Part of a small language model's weights.
Size: width 448, 7 heads of 64, vocabulary 3709.
Each number is 500 + 50 x the weight over its row's rms, rounded and kept within 0 to 999. Layers, rows and columns count from 0. Numbers have three digits each. The size before them is the row's rms in percent of the matrix's.

# layer 8 MLP down (transposed), 2240x448, rms 0.0212, rows 173-294, columns 280-335
105:415504568490395444524434388510527454518491491474530412422457497530489487431545440538483462493513470545467479526423567534538422492549461487548630513484485521587430568495
092:527448459517479495511557533555500577502561482528511408436499534585557527505535536504464554533603603427474529595521468500512526517492577517531543571506513456446524401506
107:472480509442450456497539554546450563500467450436530481472560498524493522545512574485540476583482522493501490431414458468543512578508499488553461499576429584484588448535
106:548420610607509520446421579440489495510436530443485549462554440539486601536540487525570571437531456509411433552486481557476494511532554498461540480574490492440465530499
092:504492437460516559536477512518551506508627489426370490477437512420562499461455420502491501420573543514480534511424478501503450478462597542471498497475420478571644475461
096:483477401504507538443536463396458500499435487454545456592448579508426506409508489484519444479520533563470498531558532510502578500470566507563528517502476420563521558512
097:500456494507414450494456447567449350492526370449502552504451524482510455391508474477500471534561511549537460491552531524512570513517499485556446487550483451488527621491
099:492504524577449508384505413451402440444512486522431473590578532416595520517479446579501477520501474439473419414516457507471441525479493487609455454542475522490533487440
109:548398522524530511489457602517448456537517536465451450512531503567506483578580448452555543525514582563462397485426458506505380539481579435481538515531453507560451451512
094:507543486422516547458533487523519574511492515480534394546533502490563511420496459506579469591512485475558421593541562538604580463507586502577511517417463416430470432379
100:497440448512562546475464444537482501517529420584522497511419499508563403390492491484472539488507543615496534498463450601473529529553503525492456433525586452527531494428
108:481475450500446458596451561549579497570446530574566526621477607434434499512435516558423450577538530466584451524533474535352623444491511528485513527488424469509520595537
102:541576501550519512508469449535543478474446469495626527451491501544471560466454506476528457500481581573461453536503499457517432428421500534468547412555563456529483405485
105:508458510470531448480558501499531531417483478484511534432565485532543394514492409461441518581481519584567515402524542514451461531540608553448486470485584578517486495523
097:501490476442441558500424460452551470485555475581583602539450521514420595493506500442485505439459512540507453599472549514473499436513461570521506498423417459315558522497
089:539467558417504462476523514503512571550471577512479451515402495538589502461479502493478503554460501490523518521533461492487475532499511534526542538504480434574568526457
100:453494469501518461533493507420513379501438543507435503505580504449526459471543518450471488506566559526500607419492495524437512407474498448555526541505523529526465492502
099:521505427428526585482392563513508508464497486438465553514579454556362587570529484539493507518574505462542462491546461477468536500506491583562544533511528501521475424559
096:529578552477517521527562364436503477396477570493492575506500583475553577582468402404485586386443527557483573516471474566529414464500526410550573555507498484526532522530
106:519485422545435470441535496499472457457501489470519536565620512479542455511548504563481446464487496549506498521565473514463515488498578521480557540475521502515484472467
099:585606496536510536517540415548496456556503493531598450546430432521462536434425540507582501491414494545456373517423505466520530387499515532431542533501459481510384504552
093:563397456458495453444556464480417360443476582496531570510449491548594582435459630535448526503515554442574374529538468586501449509445617547543498470497600562471592465463
105:524582537500500539383525489516472627449508535546419416485530440463494478594535389470497524393537477415540571498535501446594541571464544474468375449448421583522422432485
098:537412401438506519417482548526440493567447558403534467507559480470550508535528574456467513521494481539501474509460478584595464477440506470438504448503529556525498494387
091:496504530484452393549514439618522402452442487543513586494526581506506473425403568414494559437519466470450523437523525476520436518448454509545478457461476640522572513458
108:471423477476447453461521420561550480523435518598540535473562484486435435605513438499485499502490532498517479541445542469526546441477532493513529476568455428585504494382
092:550558504499567502542538378443538501524453609468458471428517482481421448408580456541512577464575549448594458520493521425566431472465437498479521489395466501498543515454
099:446477535466489526477485561489425537504481519520469521556494464448503571509426457423523453496454590522557499496533581496497489616431574500486541528471495482583478490558
105:470438420517528588473554631457492474633566524606551472595442443514574408522540465495464453529507464526555495452531474492502473406448508483535542454486530430498506447486
099:483483521531460478404493518479515561397445556509536464441529522514526430517458519483538480406472475460515542474422467390506485504437456533525551475450482664543619456534
108:503444494531554472527483445508539515491549492516521502498577474466409455478560527539455575544528642472392498615576449492432487493450571467379516488545353444488516565469
105:561512509527461637555441518469557439485547584476525507569499566579390521439536424593554430468470539510483409561513374445605446556474468523501530601573485440467508508483
102:525503555484510465533488414471394480507520465448446542537512484468493446541462514503405490519424553578470501479511562506544429524536501482529466540512503621539530528498
095:459478503510446510460538445392565590560438521453459544488540483589503558504487609508487517489471423424473548575491472458421518530480422484544501498504448560503534379480
103:539490508551502463572443512502509612491410512452386550530512364482527595528419462477409469580412449491535452528524495517531520559555514490518507504515548559538509499512
096:455476514473491550483615513485479557534508490417490451534516543493497560495604420494418505516549496548463492497483462411495454615511510581513586485517544488529455466510
092:538603469542544497499428472490458486437537589537499504518489442515524485520569440486499478559477562389455551429499474500526554455505557436599525519468529509478398496549
106:458523487502534415566554561488526453517529515349449474531597450504458462527530492462522474502484511419571399450478415526540450512476535474562503498477519527508521545573
097:570513550537530553535601533516471587428549504483572501496489665505514477473608651464511475390554419521511550471518471474629424496503570551512491413473492521395539436583
103:531476535419505548611542557495443525456566359482430507504435515483451457465461518468529473537433519486433513474505588538578538413446491505466608540513458436473552501487
105:488535454486553492414520472505583448522490550515470511419494536519472469568449450570466582509504622480472505470509602522532471499492535522469526563383507391544623467514
086:537409426474441492405510540465551444486519433422513469548530543491526580487412558479522550595578469594607303518513500472513518421521494449523436466600460468548513515484
096:495467485453440491483494448517528594483582439427548508496593430484547477492491523480441477479417488561549513496391477569453505574449442529539408527449498557540498553461
108:623545545462598564487508392528445486535544498531445542530485479436454448467477416516508574456444512498494496480513497408475490503571514465427465522447499499495451441578
096:489429502454470523471496438452439452540449473565468557497554588555528471577548479431469528468514502484426469463513452564465469586514532525490522520407405534483534456483
107:497514429468507479465520603545524503531440468538476536528523521421538473509507575452472543527477546461488433522594505481552398589534473478510513509487447472577496455532
099:455525483464359525512502406524531508549469448471547535640628435594478406456511461509493524486458483511525561496390467499459464558408456562575540492492397561457461513488
093:616413535375437532411548456482453403581573474361499510537566524567481496474554475584500600436500494511459537503494531522471484538562540515533443467470521567526552489512
110:480483558462474567413569488495471456411522569476527539488496467535485512578474393475450453480470571522457495475503510552450438562427587520448578589505524382429530456505
095:491442504471500483592538605453484557520538557556440534536517501454458499493534523445492450431526506415436493502488453552491480538496479544480449605452416501474643481505
097:457470475378581549397472398520477544511520528430443544499439549486436562491439513534444544525563491518556474499545611521574424477532528551419534512521528507474509548498
107:492543519453461509523415449459547484549417420487531529426440529490445529592514409491468535471476466498469579561457587373528487558502530446544425515519500500479512398558
103:523480409548484477451573499542588550514474605525542520543520567454380491552495392609523426455506574493475470494575529475436502597551515526567579509546438492463513474436
098:462465551364468484520470506458464568506517618547452531540519379494434561542453519489530471496474508538559429376531541574604507433563528488545635535537498525526420519418
100:400533471507457452491536488454546494458517488480492499454644447577478566520626498563628515471484618503527445493474481523534538442489463402464488530499555541554589504437
111:448430470525466493474527475512508452429482541512464547468547443582449469470597552525483469491529516386455534474526459563447482459459516490392545492523487491430513581481
095:444410455570466500431540531409439530432575529534480517429540488512542466550457526595496478427537559406448472549457464437517465588513471486488407434450490490574477507549
104:518464560558488542491575568580448440506542452443503502502569609438483490553497502544504482585504507480402502502493499523581492503389526456469591552474552544480587524600
094:510422517477433462431446465496461467496471469407532481562522454543540490561492613513492597470474417479505439469518448569458403407433526548530426463502523430523488525485
094:527548508473518506410487429532563411440507524449466436523562521530430459419561569500480495480431583485569471412589544466462385544510498633541514450470563453575573549529
114:472465486484430580563543436565516482540461510546554562463496468516439546556487487544498578540475538535564523403417536491535434513503346547479427493468475581512523415540
106:511451315399477386530553489500504526537577464495483484559545505538395526506462491515559450493607497512439521460558412486502495571488559531484463535504488480482498540496
112:492453448456559611607514510473570464629487572492505508603494522555601524454463569486465523499502400568572533483583515505542478594455544505437519543531512481467477504547
092:505485444560545443405484453438487432485597506439520520493422565532474520486539497577477512514487489434567518518512485521526544494520528474449442512536537514547456572483
099:602542491503521499469491420514563558459487565502452541405491495569503523544607441552471490404483519476578521580561590501498571458470516567526456532410494402469402518496
092:500428557539476465450500535487600525552476464422553466506433481491554500451548495479568518464446538480542510526464586476444486348578459498502568483493494434586502504586
099:417561478538502547470502574602577503435519454559568505402538462494453445361542482492418572482611460479424457533462470424591508483580483596529522556507528479433480459588
096:481525516473514430483505573494524482539422524453400556511496510447506552524601558499550437570595477459516577507468449552392450572483563484532451402485574607563548518458
098:417553494550498490443518504514471537560454569484416562440502544493513451481456493502505450420500576544598424493397487571515364461508502554499579501481466429481488574400
090:612582392534548494485561513384500468427480487484453506482491620545432451474556543530531469513491459402491446483507610443462558595502512440494425487440468533532538583597
102:589556526530530468520466473547418494492469579551486476504567465508419518509525474537501483457487412486510432520499486484424519465457476418573430553556500463500561493427
106:525479418508555449505497568406453507417511493516529398509471491464508505506547467520513387460444445502568401440551511542557503490386514510499480573517660413446485514535
111:527522446444465470535543499466410467422478555476568559522458446580386545587498480592398517506450473574560535487528480417523503472460552539523433514539525464534472540581
106:396517504522430513443514486495502482512514523503543493432509518450567507540683506459548522517475425510524454387493472523508464539534451553505479515583485477485487463527
119:495508396475562579467531482488561550555463469517590486469512510540501503523555555487481550522456431522542517460441549530469468531500503462527540445470398504491523451499
096:462499489523528446494478483457593495509527533502526444522477426543475512501597403521441438539485505491529529472498486557532497489591533544495565506462556351443479430456
090:439509426523492485624483539497480562509483492530411493574515469519519546452484583591441470401579496384479480535532482570493491542486546554461479551512517558478544495423
095:660535577551514491492502436463492485523561494457551557473493552488490472398452467555515554443528463479515496632557491498459482482539468517469502503472448490514503535543
099:539532486550536480576526512485483586514479490470482513517376484560488564432558409519497488467509533467494514531513549503454524509476576531504548572557555446479495543453
103:573430538573592530492456520556464515535442386526500491502555505603478465479619480517492527362510541423540588558453497568475478515516497507535380443461448545408498381556
105:469523507523458634488521540535423456546515557503476586492460437456551532450547404521456534594473486469579432523598537548468550392476532441623585469504569532527553487508
103:494481488523544490531469619487520446490517443462548438505540481493472484555533461416539459456466529422520524452504442489411497457451475521524517489481535528524618475435
089:549515466542444496536564473445555506622513465563548564536464477598484564558515473462512494521537477546449537481471428485491589540474539591453395413514467472454484511559
121:535551496534568581470470507518549468404572509427413488539562472524466440556552562515547469512488591505521517498442528530451519537539585453364582572558484491489524563550
101:503522536491471444545535521516495499481471439493401483505607505509503585562448475500436472401483512448575529558552565493526543481522528581519497504544434503541495541536
108:592561425473573513535369536526570492549471536607603604529475486461462600539535499507518547464495485480471509526519487448486566502507447541356477563440554449448494521541
096:498453513487479522521475542530563498623541509498526557526448606481530536483615512468437555515493469468537516477401581509518524616558560514512669501532549491450544507472
103:543527532467511533511419529506490502461474537531525475520532519578506480411470531650505507470527527424386549619593568488475480594465554501493481510524532480525581452444
102:407449506430462521534482523479481503566474464465438525415524584527525453401492544508489595523502464497444484586418463524477452483495427407465507422518482535424502477474
092:488413442546546505515463438507596510526499547488486486489570520511568561557646447440496441424470512508494414422584510542404501526446486473444410449526480488452542508578
097:483531515534465476537563431480473508521409427428490579564505527558583528485452529548521424484523428429483365443458448495523499529431548481476513425535505473514539539558
098:534557544493493504528477572523396508560497492459401477552545413552475547513559516552574465406531565524598470502441421489556629477469543558597470488497456476499551529554
104:504438445580474489585598426472521422493537428436553387611518529544545509508489496428467507503451538498541389486459548503522453464563536486517498499501549458525444543413
117:487558472537568513448553489551509614462467495397506495488497498516566499490484441498475466454494500553536445495550553532527483428487536447444562452604415571495466511537
094:623585456492468535443533498415526522426484497462576513525444492411550505493503515540468450385546507578423477481481459456455519461437508568524351425418518448586526523505
101:488554462538510540588543526395489482405455481444495471536499501552472516560463446397472476477538484488496451453538569537527542575484554537445501456469477515488521510552
107:514539559501492608556419449573526508487475549507499441443456432458558463489557525403464580545438486418500521484548482447456477502527425476568467477487531451488532541503
099:505529539517507527535481501538511521449427456507533538510507376545542512577537513533531407496504549507457545506440495540403527379443536443468462447545483494499488512433
096:565486477504443478463546472396560490510574472494455466513371514396486432441432463543446478545478438467490446594504445471431487429426455565460492484435558504494489507499
099:524501540414496536515524529522524539471554542508460532493493458576455463449514496470466491561542473467528502497522536398530603432458509531405576450554449435481561526558
083:507501483479604511456467529390521633443419538537459489592495550533517503462537491430501434469483603505428541497425512548613574470465532521480531471524534543513506469431
096:531551513497478482486450541517463622497488564521452477484571472540451502436497475522574442496527496446534397497496426480504500516440456653482434529547600475552522584526
105:508480521499520567541518462455487601481485496526456485512508469513468607430407504405527536464478508549540474441516539493562552471448493542469545595533463464557447556431
107:507555457506526519390433519454601469530512483560549486485426451447485530554486461472523515525545598496532499441518537438539419525548493426463477521385496558478569483482
101:471467445474528479458551492532512603562443542418485504573462478585506510565492488590542558477458484475397520447572541488453584583541452438534629576495466420488481521530
089:531499497457509559493473555560588480448536483447460554528511470472449530522478533490401563462469434568469489518500500535584503521600525477521495449381402435577516521539
105:448475450585511550518515490563482492500468499551523522611483494476587419484525386498539404457567585501479532517461520551395502512463430457405417492325424465493550505531
104:501518556474491578470516489605600537465420521495450473438456471461470572448494449514496538443545438534489489441423540467484464475470481450434564469479561503480560496514
092:534516445529536546525496614522497600454479518452602482532443441503507494441464486499485510506576579590539520563472588488470401518387497568467546493434549489522583536470
094:460594483520466453510534587471604524551501603561359428435584539497541500422493518496450447526589463514391443475442519417525421474556550575479559543509487575523487528484
098:431468529529452514554574527452473523529501566537431586556587482525416431465498581478507440509467512593466422491479545512476493523489489483549486496532614547506500450469
098:508486490508429524458451543450459589533493511437463510376590513510539456482528581506522542508529376516434475582469433463568498488494449423473455446430472536407496483456
091:575592517536498540495482410540544474471535466456481373486441475513535447516524394481537483469469458521493495566577480478659469522489398565571490521408445466504465464503
099:452539432513531573515446503522518489586526487504482473482422518445509518465505429579351473547486540581444508490546514396627542424494448515490566577467473567515479485490
101:484545490479566501490544552504480452511494577485570512390445474519594508385549518655491433414552534506512500540496505393492496501537455541557432554472491462432479555552
099:515380580474472493482466509537587461534487477415528491472413400497547508443470517458591425455475600519494521492417549565454579522517400474567530548481437484548540600466
108:582567608502568557465501457517573497472565495507466478598526446527450550501424506506472389533536575516600499476564427506481505476484514436571471472445507437520536513583
108:440549450530495468526438503522509486459481481551509609446504499547504458464482550528535499524453488516477492461523505496487570482516497507537500492523471468536472530515
094:597489473542490423466576333435479452447534520484511553568548555500465522490464535475502484515549457530464471524447546444517519478504483585518471533576520344495538592503
094:542382533447417498447501542446519529477395600582533560557579460463483489464431432616449444492551458515539506571503532579500509514437481520491499511464469513503515508466
105:495544473471529525450456497521579427603461567552424579550546487506494411500428496478479532496533463485519523558490481454482508409554512496507500450570489574536502490464
097:506527486573501388449466473405526540487425514543482569516465509563444468492506494469483420526434499564415455474469465497506473542533486444541445542528535553492422527501
# layer 8 MLP up, 2240x448, rms 0.0166, rows 174-295, columns 280-335
097:496512516517500481499475519526560487622466460489568434565523474448548515466606514435466460568545414514468496499503502489414499413513525490462533489512587519456457565450
100:494447436457481592494548488458441609407521476525585481546448497437505565500456468418457545570548495517554506580573544404474583513447519473532601536504553434508556508589
104:425535430480542595457545466627537494526573449445499463580454608459524431479489533470493421612424536461544497451394452407512593546462460462458461569469525573529519453507
099:342563530473579419553536500540445569589441561498457485492471535440527598533493626491578541552384390467541527474529429503539500496546474467530477506490520586501376468420
096:565511652470499462494485550506481514452571471521465549528478410475449564593558513555539505529478508363575544475492393535435596370512484539475472456445584539503496553460
097:488532414451609474539550650449514579577438463531493471461542457459505557600522559500526479470449444504483497490478511431352489638392569518391574504473514592500493385494
105:477604480536525455605540593526499560461469405578546508567457308529527429581506524469516492466476480421524577527546544477496510524470482433520543484448524461509609522564
096:482486547504453476553425483509532478516494470486554542528496493501451574425507589562523558396489443485531537526519462455405612463516419463488592472497485470500466501549
100:509530545512446497535435523472487377397524473439503593588565450497493556492455522503453484517441516438519566454508519504464468480445492441478456426517604490524390539564
103:489583531482487489499503464505464514525472570536496530508501501540479553674461504430540467516578426467499500543512557556493492536449465469492420450468459519476513502524
108:475493496515531508558488471549511556473502440548561498508415534472487513476530574453540533580541552540617516438486537511484490459472506459521439455513526487460488530469
099:450506479422524486595555463508509474502486462557393513540518541538458475523457585505438579485520514508542583476415467525438474513417425522491473547492456516552508514554
102:475550536587483542570597557589372491573578529542600525499423482556529537444498583503561478500492482418466435496388500451547541464469460421471434535433472484520468457542
098:465509520473579460514526564489520537523464494520560452496504462433498494551435524454455520492532373482633531522445454537505630466518559547576446567532553455522423530530
109:472475608437493579491488504569511524484519531507523498505482486498475506434420554522486491500440466533476565510485475476487530521517444554449504566503483501474475519546
098:435565509472525545450469410534505557520540413508511411458403528470529417557530433465504507559616542524541399432516496475429490560526480473466469536437509469571532450442
104:472506583479446522475530571485492522534553530516552446523498521470487483572406531522547513564490526563432604517428463489466491580427558492507557569490438521534473488477
106:374507627530477522469480544507485468580515402489589579513534472477491456386437476521477551489457383513524478560461487452457533463508531553450556481482497562453480466477
104:543463573504483484499446516527437549453497518508513516443469470429516470511445471497550562569514480495512599524480473432548460442541498460576457510509495561568470469429
099:438447479405527532463544556456530503538484349416493497444512559535479500580564396594472573487500528543432509473493512571466488473531499423539489528473496632467509457487
098:608523543451585512417391481535522501503529547527426507471475548460418368527516582503491540498440515498448556502526556492428442434522494486450530489534519495571446554525
106:531439500438544447562536565510446529598551549531497457484523503475576478506479601513515524535471554554513455488491490476444460452493391476501513408465516476479588515490
098:543513608524520491534463399414493407458522465533466474470470523496463525527452501567487511528533547576439519500570538474526465480597485412449480552473601511449536538500
097:529559457525489534553429547488497543606510492562458413554571429443428463467522409514517487536541471504426529469553561418476488448571509438499551485481473511428514574518
107:505543482491468483446493556498504463581573460569528441446448501561517420454517587389460452509411473535489595461469493573500527546458494501432481596454517618520509489589
089:477546544467528487467444566502402509512413447515656396516455516463494557497516469489459495536381459478547486506579513496458475426568493521529465505533545545469481434524
096:520535407498524571495586458533477417522603560470492558371573532506518431460458580496472539503540424511530473507492458556485515435569367503522488545512472542460490561485
102:426432574479396601505392423528447549429447554515507472440537474460475416400413410471585443531470464479439529579586545490526556519443527473369478472519461478555417525456
100:439545517414566553496505536488503415563599448524530453617464480448490449503462550349433487574505496474575574561587516507534543519516509487473518514376418447477566456539
100:499549539520502509581535448456430539555446469471522529482479491527483442516483560477489631459530569454504516389595478487468459467582480504498552536554457568491503568506
098:430470448464477429486501529541547536522426474529554439465430443460551474471386604392564472575508417579586463547458532506482525444555552531407565503620493580489432499478
098:525469528516565533493564464573458463495530534415530519483499492429487489520527524537434500475489501427532488458534466536489607530577485509545537590534549439510495485354
102:471512541512462502465518491537454474423486553550497519568510447429455470490396521370515544430492562464521499475457523517510490350505484497457527500533465523559439620531
101:498500477488523452473601540485472389502494517473575513485514461451423484489426458464485494424526463590537555560432365452452487383395469459543425464468648500550519498467
090:558544551518473542501502508526413486449487574478583505479482505434504502379501537427525470508525533443517444484450519496542537498462472449611520531416516524542477455587
100:447433496383454446532518512570455501594478447474457507582446510501537568535524521520514397460545421571500529587444497469493490576531440522458548458472407513498521521471
097:493503498535530490512485427417510532480406510432591495525433465575472504478504452444501542482537444472508591469503507480411471485553420559438494432502459425542446506422
100:528494544422503442514533501501521590503467505455468506411630493449449546498480436529543598441429521465514435465508542516499513512425417532493456544493546543514539453517
097:464547525581530460434550410533551481547481583567599379503430487472511458557500497485596614552567495492548493554509557519461530521472452446491450468532514480567472545408
099:541527541484549531515496503484425499463535532419468390539581438430446527528495510553588530430555327520588467574378500458544568544457520498552427487512603563560452631570
100:475551500578525567458540469473418441561555462605561494521509563440529485544594482518466441490441530515469486530422486482435527512516475572490505528559487523533494497518
100:486562509516513385497491566479457405574428556529435495484475488489441437509470515537571620533476536426456579550570488483521576501499498511473510501519483534567488443533
101:450505491526540443549454618452492465463489521512566456458515431502513522500478604491520552521505424493513486485466451542487511490414462518558434511560508522498549580526
105:513527491512479519549457484534427498500569482519535537556455517468515460504567503420593540539418426570448510466434527517432453456365555485408530551500546518547418529502
100:515516471507467534500556479518480524426471500541513539581449467406490595429522568471592567550458441528527543481547502507406570398522502477503526470543544616513516503526
100:496440500537509551552580559465492453505447559414451517469357506378466458473523506526576542560561561464598507482521541519399483498490530461432422466563568411522510538510
092:492507499531574557500534474574515460535522542521460489563474550524519470510496500531506476500535514503580517584561449502516479398549435411454608586493415502461510534428
100:476580482558525531634484376550422491469495559378503548569507500500507525487580487437502505474540592491567492507422510524440606493492443469420472494469569504427506481495
094:550571496511528494511564506458435549508514395569413393449574559495506426532481477541556553551495439558547468568543457556438519419490433470473549473603470564487479396546
097:506525561490574488499445536514560561528533480576431559542504541458503425472509513449552474607440530544511511489449451488445552585497511507574511449442453461526487386489
102:447579488501518454459464565478450501591489466478527510532470489487489464603468582451520558491482522475436507533496481496441464529604538519464441498514500477520556543523
095:439504625521395549543491493504461475466547475564529468463414398548535478503525507457464511498536549474476530569427520510523577466457536539450517549497485561487506449528
098:540563506545558476482475466553526488472550487488511430507479518511542516502530498376525531512568534485429553540471477452368491557468447552519438454539495517459549445585
103:441525641466460505574493548455450553543458557491514427514438507463478426567546524478587490470466538456554574481525541536484490496520580557516443450491574471422521483436
100:516552498407512500501581536515369472455510510500534538507526446524472547571493590500462574499505480560569478429517487534545475526487531518583551494533489487528543405548
096:473483544450556510583453396530490437569566490477527517506587487534458487515533471449523552552461486453464556518592502544528552521432510522424570611503442552429450423543
103:487479550513447513586546500563469531430506495504498530496504419485487560457535423449523547416482523599522456610627453500483430473524512557513479494522518583490503493559
099:521481433436557554522518527572514441512566534534506515535463510500444573456534492539492462543534482472471520559592469452460507494467500403406518524440499554441514476525
096:509486478444565530507545553523469526471482542468512476529377526443484477473422490499528451521587466525577452549482471480497490491457497414411483423521489595510513440584
101:518535620478476569511472598545413479503546589571453414489505517465474334503562497449454486472542506534485558543425513465400435531525560533464485503435576496530504419483
107:535515527426466511579450449429526578529447497485456476460481517538557503591524422378511524512487482528463551506501548486485495414433515543481479438526554576531515481466
108:538588422408531457525501507529492529463479554520501523505473453531527490425559448568496525600540482459505443558368501549470584502502474523522467472460590507496460485516
090:457522441455464595618506556547463572475446524581460559459568443381474505452506524457494517499511482525464400516484431511488548493472488540526477513459514511496521424484
098:498605487517498397463457457496498453505510521620470459553534506469445423480451542461501529630425457473453523398503392558502389546537441552532489537526534571462535466474
094:541543531495449516578496429509400497475508513581463560522539517469476463487494417533498535522517405507476510515499568515512449572505449539477388530520460560513429349556
102:428552459457584505520462539508517479433406513458487477588440464432530484506464529504471525514540521513620530441505518555479558553520544501464515497454491581619453483522
096:510572529613442532435541460484475508504448523437558413442535521366510476461434438473531567496391528420515565552513589555504505403503489530444475610507523432506482479472
105:461498445521406550509508581578529406466559392561461483579520450554530429597574471484576483502480520565493541471475538601469647505401473520414472534448388534527479417499
102:462491547397453450542528552567474446545550563508475509463529509495483428435522474482456438546527635526527545435519501484461437435628543584449577433543539458457560379476
100:428449497397509453435562566461493522499514444409497477526517485427560538478367523471484505492420539551407492470476442543492495470375473485460485556434478599431545573519
108:434518540475439338398460414575541446508507536388614584512441518474521523514472521461474556546529535512597491457495517474456567461528473434449563446587438460437492471518
108:535447548460502605481524521533423419488485482522519510475429524448522328371433454397455447498529497515563435501479560424470530453533441398490459544430509534478553519526
103:460544534477502492477522521560430501512541541522521453576570484438609476565359459359485448501478543534504468414478407519489527596607469464425558513509455575497535414452
108:491500560490535550482552479539450436462544528519487531545442426509461462472455473397486540454533515519526507493453480512447462427461567510499494426549466441556530559516
094:494594488574462483435499441501450523564506451460395440469487563542529501537427535461457472438475476548466597538462534469432539480381475433497561461494510493449464550534
093:527507572463454427532493448522462428493525542423531491449595439524469488510467417523581509630498449573523513505479466457525537419511494524397521515560395445457504560539
092:421481456470457491505536520495547431486509527568513459533555464550571461500456580361436548560459517523479573448349469563534537443411448538502528589496522470484571533380
099:388571511580494447462554518490487534392467567500528437546489468392523513507538484533471479488494543500590535487540538531481451565524523454493535475435525561537619397541
105:501519475525520518464470445484527486541511507530486491500461455443556381481493481404497501534435574453551488546533476569417527490489407488499504438505573486512473514509
108:396605508517535489473539484469605534534518509468473511561448469381578566516483579487485408545548480498533447537461520487459477518557445493474511422468514500492441567480
101:496559467407566508519627574595501577462450531487554451489548455496542500509383454574512522606516492463519523551515515481481479470471514487454439540497484565516612466562
099:539595512401452436462550505625406474542555512449515462479487554423525383485435543437448522437467500508541469462486521454512467489449475509556550590580433499499610495495
111:428550587505569515453469575498413486502549460499592441510426480525501524582436538412575483560490520587513543521511435516406495450497568431370462469466531491513502542450
104:482546559444454522555509497476354444663500536468518514583459493461424452459468585479529551579533516547421549495582526517576388466494550483595567509455536548523470485411
101:330512428406416453487593474471434572546505458464485492483439447499436454592428553538531534484535506498456581484578400592415507536438583475548516594458394507474488491415
099:530564564497527540552468488550503570492483575553528525480575395494442542508543517567510559510462411475538546575472506470474560426453466519410473518513482537511445482507
095:494388462477545515482478451477460616558465516513525490562514531454571502486464547438566480572564531549475448482482465472563509541490432465465552447474485522580446581426
100:508542489512429465521523494596511449517487394496503442604580449530487446503539401449476465510433490480512459455510491564416568442534488509526556574546534531545504560485
091:505561547431537513574511457526492472498536471518551476493423572531488461495462545426464658491517507462535559575502485450514557487541592446528511532496568432541535581371
102:572580432517485468544459587448466510508537544468490484498535498515590509573524532482428530405528537533529502585455468504494558447432416487421419557471505399562486480429
099:447499541483507494452483466578559498512460610480627511546405560510446423442588480528457499557518410555467582456552453542533466534485481438477494456544520379617499609498
105:498516488500664547419448426558537486506515496630511488514452497428489507422482469550549517641507553469459518444436483529485522457546574546457565512506513500521538524450
111:427507509402539432465514391510441493509517537549530541448427488497452437497486502490499571457550570443476572505497492538392479457534566451536517475452502523520510513462
103:495508575469570383547429473557455434509513523462503496451480490441538476442536495519559476488512563540531579495550529540520523515498540449532482553464527554461560520645
099:500457526547537492398499496605522484626517467552594514424433516496581523442492492508430545531602449585497508515485431503375534497518433506497470574544515548508486457391
100:494511479461565404548426535515580461479511526512488548486567528416480418470521466506545546473505397621478572552482480589538588492478379535509454559470604470451503426480
096:432468479529525504448520551548495444484494489463542525523390518545526488533523518543499520551432413532454531450527522462478555520432477567372539531521408414578484529521
097:448551538600499553503467459554460511469426541518492492574580472494481573440555395465542450582571546429552704461564536546485529552513566495467526473496505485570420484511
097:468476480512543498561494506452510518452466504429485481569510543456498472567549579536510451481500606417516556535529459598456592493562562501535457582451554577501455484451
091:516545593458421457605516450447471494442513476485533454516510485506489516470433551605556570515558416507622514549565554526468485434490481433538568528462447485499484504609
096:427553535485575532617437496504497420464548466542503550569449505458477507673471461426477480535532491597454582539597434521574473480524430459459585591403471523520459486538
104:569479534483556486489572512489524431531502479510572627496528523515416539504483556601482516536476464460449432497610415588552447523465543549519441464502506566501459467537
103:426552601590505515459572492551500500480618510494593461506540381484559471439485499459564527460463496573495539486471540404414569408473506519531523473514484433515484468591
104:410511568483453489407463536527459486527534450604529414511564456488430427481605462426505498510564588475546537515495494526452547429547450478491573460506544426511616512547
093:456504466584458436414443463528450443527450540622544402497479476448475471488596474450608487522508509385479405466504487464401508531526435566437563490562521674487492478437
102:567479523485564385514457484495495400514504479490558507478457495509539380484407483409477558418502529579512572549526370500430461501473502520443545437536555467471474544512
104:488536546489388506441526496503508484485548489510615455518528478500658509493490490409532551585448590620424600509540514510518578543525454480567451555560587550567585479584
089:515533570569497451508551521457361402537560598538442490509555504447481523558494503566554544454488489566591540486547487499497522460497508421482451550477540484559529459509
091:606497592418500528488444467535426469530539389484531506494478552430477456535521435476603591499479467455591481492539457611460548558522449562514475470522528493439482521541
097:482466467510482523468564516580460480465512529432514473471506518463597547468505415392563549505423455490522512580450540514527487422514504537511528501464479597592486467451
099:447497635513529475532574534504366408490456522491541535615503464481507486547530480419615576486342586431560514428472520534530441395461501453500546513567520484497463488519
099:458570534490526455614507534471511574496525417472487448517578531488498536488513492434502520514515463538502496538489471565404500447519508399452497459540517582582426505543
101:457508413585579582481569447490437493455531483508507605557548543498487489564356490492541496513528409412541474488523454544483584485516476484456472463443550488552551487485
099:623462581448492592561469478507452545531463426549467421466513528476455434556515452486569568416477543447472476495485456503470531467416526491404463499396565615496466479454
095:464586462537542490525496468481528509499362470523576477529537581598494460492589488544465521572494387485504525617528535479452507538454480586513427496539557469527424447508
110:512452524541415474559521517532512544458495535451488522505462522475562429525509600501500503575442525535409519500492469633436557454522506509450496501414645471487478448430
106:485541521443507507492550547524546513464544418583476441501459500478521406537525471452508521516432543521505442535484453489424513512479524387446558584369549474485511501454
098:511483515552395534537479599543450510537406493427494465520443476446506415561510498432542558513496486487472441671466453538484528522528456508522488508417520581541494487502
097:534574485523615502609539477500503489532561486484499598533357521519514496534476595394548552555542595541527477467475475514505491456561452501553462474528544543481472424509
102:543503396516503448566518485485474481555455428450543595405491508492517543536474516465590572571533472497530428554515501534541569554441495476438489600442491460470534524433
092:518491545488522521438448509482469534536527480518566449491492493485589455571498531405490606511501477529457587561480507480502535436532459533520573543491497476447488510451
107:512507508421528516465523514454463481485480490525504509494564488513620520461500441394583550558481449551558476482494417458449482439460547453462566417453450518495535508494